config = dict(
    n_layer=12,
    d_model=320,
    n_head=5,
    n_kv_head=1,
    head_dim=64,
    d_mlp=1280,
    vocab_size=8943,
    activation='swiglu',
    norm='rmsnorm',
    norm_place='pre',
    norm_eps=1e-06,
    positions='rope',
    rope_base=10000.0,
    rope_fraction=1.0,
    qk_norm=False,
    attn_scale=0.125,
    bias='none',
    tie_embeddings=False,
    parallel_block=False,
    init='normal',
    init_std_qkv=0.0321,
    init_std_o=0.00655,
    init_std_up=0.0321,
    init_std_down=0.00327,
    optimizer='soap_variant',
    lr=0.00414,
    beta1=0.95,
    beta2=0.95,
    weight_decay=0.077,
    lr_head=0.0077,
    warmup_steps=200,
    schedule='wsd',
    decay_fraction=0.618,
    decay_shape='linear',
    final_lr_fraction=0.0,
    batch_tokens=65536,
    seq_len=1024,
    doc_mask=True,
    train_tokens=370900000,
    steps=5660,
    dataset='wikipedia_en',
)
Each number is 500 + 50 x the weight over the matrix's rms, rounded and kept within 0 to 999. Layers, rows and columns count from 0. Numbers have three digits each.

# down: layer 2 MLP down (transposed), 1280x320, rms 0.134, rows 721-751, columns 128-191
# gate: layer 2 MLP gate, 1280x320, rms 0.146, rows 722-752, columns 128-191
# up: layer 2 MLP up, 1280x320, rms 0.14, rows 722-752, columns 128-191
down721:484599510369358455491453451499547514500498552454544554428401516430488604508473502417475499448416547506541460590475475436465615558533481515468526539516648492526504565513475553559490473439474483
gate722:502624482442409410450488434489500543601420477631438455536540581461444589517546539563538508542426519442419502494473482523519491481455449519479450432530449504434516544432462536503569479523493553
up722:465584523448457484477484408555562565458468514494533522477484403442411573399524483502548559619447435471491520530415504603492469537426444534498478555470436547404546488477464555506463469458461528
down722:459439520518491486492529561486531472527518474483525493491544417532517497490498438571543505408530433484496478538592546497495504470556489516437553486503506534540459470472450534471545557493542536
gate723:486536441608410474569460519599457509548508511495562443477561330491545530396531493422510519474432566445460432535480487521424543499614489444472441419507446459459525435513557527482432512559417497
up723:498449456472581557605600461509518495425483487446533426561541498483536579489520505524531553434428513473528541560387502570518594397462480507507524387518482567470438473526506458474508493580596415
down723:553525461638480481456539454484447483523492541535522493449486437519430479519476466462392440506513505407505479497593458425410521500514492607447480488555468412497553511551527521637495540550499515
gate724:577498508575543478572465432469532511479502433480476548446457498473470474379518635467466397504535506536544525470485510448472512500461471500545499445540505514496526539451393499570525450509430437
up724:494508444399411516598532553482467444517589546469476548505399526531471520419470457449502432555413466471388532543495469464538486476513451462583533554547435581523462535519486525515462435518465616
down724:495432553558482554428430521420465512502550447521376448523466513460442488434553463499616536523520549437498480437424498521597554454462575481520472473556508475485618444554453511402487463414496538
gate725:384473491502511542468490561399499525508476531578503489582492507524522536472541427486592565492452427492537547529492478552453413550591502470490549574498416447496480490517377524517492465532474537
up725:526512545415500533707438481517500507458479468552513554452516467440493460460446574592569476441477517513515509475516556551559459536404530574568527469496541492492571608549559559461535470514544426
down725:493467431496543518481495384457541585560455500442416447446475462466470446596527512582509548548514482445531552507433481558618463476596493397523501571435543592488471551496535477507433398468460443
gate726:456484550520501552601443607400414572503514558535521521443526454587447525545483488551486539491450505480463545547559522470426472471601568498530436443547467475519497536582382434511493485436529412
up726:594436575622509486463468533546534411480565541507489495462606458553548368385428499539543502488541552483451453585553497524497559505509420519483607517483475576514568499464540573508583517475456423
down726:580571457570509475444540584474566379522568525357486494389496488459508541498566582442447374425434404460488515500474504537537542468556456580416520579545500476480499464557482578483506491504502501
gate727:453512530552492472410462519428521456587550502497492458478565571509510424435602446439539485432542477403486453460411518443473474520587585534501582515502525515531495394567409556454452515511518490
up727:473485528530428503560520525493450555514477463509571486486600545581367518514463591456545560445522523514598442485513516557492496515539490496444515501511551400541595464543459570540426485541473441
down727:510430638464535510536510492499482545484471514484465474497498525528480470456544479561547555475568458531523592442537542511436439523438490505489553433432565492371503551565522445431547490572527469
gate728:551483559558517467419496445453491450507471495472430452472516488408520481506542532420539500555486539504499514587474453526462535432533434475430597512468518458497463513550580466526518440469483528
up728:496572559487507517503519555572433569491436543499536529524535418586590504565523408530384476381451446528441546509483499427516515434571427495538492485546498511470579483471432662511524414503510529
down728:521490563419538490552529483549461573446545514527531520480547480503578535559444530528562526520476529539449552482508586486489504463426526488504405488528455508508498539414448547530484474531500488
gate729:478525458503480512451499540521502420537508518504441496518544558452523526530440498548638536551411535541448509463441511420490433494407553514514572510515546427497485499441515449498435505479475509
up729:403595473515589509405464471557462508504476446488473470541433546507497514489488558461481478495488412472545496508468429455504522510487454579570507460522510510471493531515503535478577557511540503
down729:553515519560477538516504556539569534438498491509481552463527485545626409483502518490544483587496615545487585519521552483492503413529569435529592464479539454517491511481407480504529465503557508
gate730:558588452526534610484360468618514550424514561517579480508546466504559535446482508523421548492526466472606562485478483457422478481553490464495482439443500426418511545483436533587500540516515429
up730:459496558478532569538503473543477476512580494493496523558431509478478553455531536508506528506457640466551454409518471531549557504569465478461398417514461453483491586431410514591471458488437519
down730:443531576430450532542574564481446594588532464556416435553539465576584506477541504393437534501465488588507495486523549445473528498498531376517557523527507458621525526439517380529518423507538543
gate731:558492469484458565482594550469467450502504492501520621439572445540465503535392534465491494474448561431486550604482490558505422498500558423405540536464534515526565557504462553503542452507561457
up731:483548472497462567558488517532538408419503551485499444450509547576401483496430468498523547546449452506469491427469521517462564467523524508439469512514482573498457452537423536478455568516436466
down731:500477464448451576493510509519486469513505510464572461515500475488380577479598583535465448457461442477563529453473546487468621469528485491418506388483528556604575534444466486432571536467502473
gate732:472521565502488510437519408514598471493564490527502461573514563517597486552560414624599426465509511439423571570516559484530546573504440548521554551448507542504573482458545454455524424531519489
up732:455469443474536425550522521531497437579476547583510491472486468480473489488413463505442652411475439460512452411405496503496499502492520537530477409408430504461468473476528545505480598518499592
down732:476479563517411445549526457486549572485498511564535546560440528568485556481607448553454503482461491534458486448529543600552585483453540464490491540484512494437555449478520470352501496497525484
gate733:474517541487514519581556462532516488472538492462482499403484413481521492534472456483553563491497522511511546548573438464451488524529489482567553515580520452504558540458532518523509437553490442
up733:500520520517476421461441443492509477552514561534483548499588533433486463458513552473462525481478527490432504437554529500496438523495498548484472453518438515494426520471529552456514451446491529
down733:454512454542500529432492502548462510482433528472433423451484461554486484499520487541526529556444481501498581442535445415450458542462544501489582456540546566498450533435444472580494535570451547
gate734:590526494528358529553534529539509515479460516499426440415515511533491459495481442622546536483567520567473456591493365466532440513514495555392467547551509542584535522519457563441483464493468424
up734:412458538402450484537441529534442479421483474612543453507495596611404606492490540595574449461508512448560433460405512422487414559515525495565397495400533501523456543520513488542398538473521482
down734:525494577479571531423494403491537507477453466534572497527466523443452546515477479469471508466372476515528559477561550410486471433457566510530495420535487512424513482550480496570507501474468457
gate735:516574458471531481396437449471530531411546435579582540542577437578588473447484451538545541373467504503521531473495568485484494556500645477529530447512478450451508467499578449513463468456497417
up735:512486424489461495549520425578499478548396561448438450567473466581482478371465518465473437510543496522474501494477431445599447468490421547516518487505568557470586431597394594499573487477495497
down735:596521496560469439552490495461503600400493526492475535484516498493429608497514411531504602516529565512469477521486415533524437472509436515559468468482457584468492581523507450494431439450447457
gate736:497526433558561475545380591479580441564511578483490474522497583493510519488453533446468456505573452475511513611439498549516530469484502460533441487464467463508478465535565520458438485473405476
up736:477483500565564542534495525465567473533495565480390530562548483549528490533475528539515494581444493531550457573426524461529486435519448462533481525506503538507454477470540480494509534476364459
down736:525514509487425506519488572505589489361567533528471483524529505478526559533471535459521520408434516488519480488622576489470480494476514468516558559487515614441484452570480535563556508463468433
gate737:463487433437443429536536472513559471523445467548523471486443449565465508497433462468564571520538363480541517510448463502483381459472481397504465477496564447592439494560459537499617500492518473
up737:464499505453554416521578483468491447480513510413567472495425515476478526481491493431520508465466465513437412499532496486462546468466475478457545542504514515507474563417503423529503471498451521
down737:643557531558462499544418482417415549449561492537536493542543438467469492441482540460445508537417503522402446517526542588521472482445470492522499485488505497393525561506525578537496505531529434
gate738:541543456505514422467545533494492506446455564448560477464403430453536565582519471429554463442565604471511438557508607451400600454480484462496394470423375538489432461539564512523479471533493536
up738:531442517545477549459426516578483517516488575465480533557558479576486515426513467602498487449373509456421571426570587500608466507474554603542521458566516482523418569546511629472488488558543477
down738:516503512462469583412454455532433511506472529562515549481576447520441508539479507470539522394565432490511538447485477483418451561476450504572505500488551539506481484569438513481408437599484484
gate739:491558516502498508505560399503510514462481544507501535581508612466579565535442493476551567515509589449408464482478482526494443443488531544478467509489513436521487482498466593528488520441449454
up739:550509518447552465406483549514513441498496512485456470414535565519431439491522500510514473502492532529558558447573500535534596533564395540443511508524471482419521534481484446472546486540496545
down739:567489485445467471557511475454425537525457491477424491479470449595500560541496540390454445529518524563498551520518515522581493470484474435432530432519491498511474559477533485481503558514525524
gate740:490488556504510449538428474581451559401554495579459515501487575466504375483518605456469503474518515509454493521582585427442544427461567528518537520459411499459577454534542475556562527454510397
up740:627455488519508475475507498527545471454493596565530518513520566493500443505461474594489590449496483581506536506529527592533530522579452518540432576512575548444454557506352427459457577454513501
down740:450589551513458529447455599545493404517527542507543518465475516453341533531442595454557485535503463483471489531570489477507471482477573445489550481503495498395545534576568491541494440457482496
gate741:523517495606605522569516544447510455433503529501496516408466576433457505527486534553421517525542529471502569498481529497484528493556396461564473521505509448442457535459510534566393468506560551
up741:440492501444443544415539549507522491482471546432495508553597518526617513521509533523517472446571593407501528493589587447483519485588490499523523496378449505445482424601483456496520470444503452
down741:526486443597573508506484421513468513444477537478586561529502466571521491517434499509458529444514513583471490523525601471515439518500466377482504502518464504448511484450496450586497555460485503
gate742:417513556563579552570492591455546492443456537402505465507527481497564457393388433481554462404500664491486495476468525523511407554462499522549526505535537545539360556454479523502568431500420540
up742:492513488527478547572666482433539517519527503460562585557479560510527554591567576460510519539459599406580575546535398521507523538495597553492499462505523477492519507477518511479439463561539482
down742:512479517526472580455470556418575438403527480411515429460498524473438474477484515504533454501526493476584498525485485399581496556510545502572455505463514545559487502607368494492549496520463521
gate743:452508515519445591503502485510517491529541487513479550456472465558520474438522495524467420566564643512553475501539466490489559465529558534539430528510505513452470476512585592487540570547540526
up743:529465533474497438548496501476413482539488528490516507616521468548465468480436542474561435594435565486581482441499518471446567394485476552529433472483489489447433570504516521525578441489573465
down743:510509473481550495500518541524465462515472477513501459469459526521507493456514491527458480502506534548540542450438501533552538419484497536506520524559523464491539439431509530487492510493523543
gate744:445469532500496559432467502574496443585476511466504459508532445573488527464644543486514516533486634494523447536520489528606454490551471553576429576575592508560499476539432439539537395444481368
up744:606491465422447436479449400630491472507546489515495526500548573583502531532521534568450577411536483474513568498515495520516500474570524476493531343445458593456490458479508566557528562557471479
down744:519511508597452480558464595534503459470630471537509376526490533471460502495470495550560547498565425456563497468506404495458554460552542499510496471541434508433426546573368525438489535527533503
gate745:530519490459535555488552503467556547489601531436475539464454557453558476585494548464480517425384483508437552451509453429533435585460564466543422476450494465463429524592473492436518455455565492
up745:496482464479493482483504574519502593470462474364542485518566556523513505595512494485465493442432494421454509561565446396548443544499495423519573545512503504508455573584566505481462517441432518
down745:472618397424515467503531458519513616536501496470525554485502524450576567510436556442461567514437237476467478527513502528485492508557672477458540584488466519471522465516467568535481477526555434
gate746:503455516429476464488502506461555579522458552449533517471468491481483493500486531463458491438431511537453485448541562465477429567370474436537534416495553526546551450553613426382535446499522425
up746:533543534459528581586459464530498579492535559460515561442548452568506460470537589554490519482569446520507571478508550505466520509463516514519530512378456544539445490540476486573407457442450585
down746:510523499494548502511530455569471581456543540540617565562500467522461569479480506557562494506524460572601584446460490529479509470508547494557499547415428529486516486423410562520476578494524447
gate747:544508538443507437475523527533517528448479551430439483472498537502502445451527496443517472518543494440528507552466389584416519485446536475477490506499407451539475534569498498483446521400438540
up747:461549491556574533494428441506521581507497546533500506535464515484542527608569503554486572469544542576439575418479480477565541469426457536541526434491510496513548486520544498520423500538533368
down747:537490480442433529502447519596567468514531572440489549490386497502499514517495411492482520460498527532418463504524540455494478514505472468467507477626513484484495490502500528508472533584516556
gate748:560544511483467527554545514586495508492521459537446601497481494535442443512505452564450488548475539488537614488442525535464538443581541516493583456482481436557486448467421362457518472439528489
up748:521449495466501474540485515508543576484492443486501465497452472468465484495435450480485530510519499448487479580489462442490507441521418507557511436525528507511624488501546501504529476463494505
down748:446460584523555373559435501544538506476544552462505537432532469445477553577475507501479552503531534501506523459465457476473499476431491555602431526518474555440538543561526494509539486482429497
gate749:492461466473599485431444528477457496411516545516638483522451601544494457439556517436479497498426554559581449524473511406518389518504494529522499500485629441496556516428488459500412527546549416
up749:490606568464564485518533567556591421486459493419519556446516412512542491453521477458433509507470484544468537465471410453503512394523413447486449498501467525457580420512539470443551450542611521
down749:514493472520472481466510524518493514486486458531549557522540526603498508580504524458457476490456414473392481541491432585468461520465481444394574509526579535562461516544462492549428580527544513
gate750:506491474522512514514482528479484446478563541531508573474524507448549579544514495519460490511476509505481501614590469484535507471520554569501427488396550517439558555539509540502377486469512468
up750:471383515480478571510525409511459463532553495531515497554501496472513522509505483507493504433425510519537542369472596444458542563562501412511494425520495505333451456530462432501364486507496496
down750:434440519501460487512502492522504484516418476512541490542472499425497470427529474444487417535496451512545494516490501504562478512459462356451518437430448489508486508457537490579472599509471527
gate751:557507488459527568433500510551455475537375472492467519479603426462432534504460485563539488483501564365462522519485426428529468566619478549479465488450557492559520516529531499524527493519543532
up751:499486490531366578513531520505468491499488390518600485472575439510535422574529411568512487420517487399497567562501526519640463574604555491461548513517518443480486552476594507547484435578477495
down751:442553454404567514514490556492562493545585482576584475531503594495513410529485470459493551535441497408530435501476499448549530488500499517497406500480502486448498504614406505446446453526579447
gate752:422510433507568502464455545497518435518491553490434489505498483480517511465528465458520452536526536485602483521501464567533482442519570448418518412507514497479419581456606455535556541484507484
up752:527492471499507416511479548401503490525562458523574465502536553538492490455492475457511446453470545583556523523504473487455484457393442430505436400541538501467565474470535436489476549571457503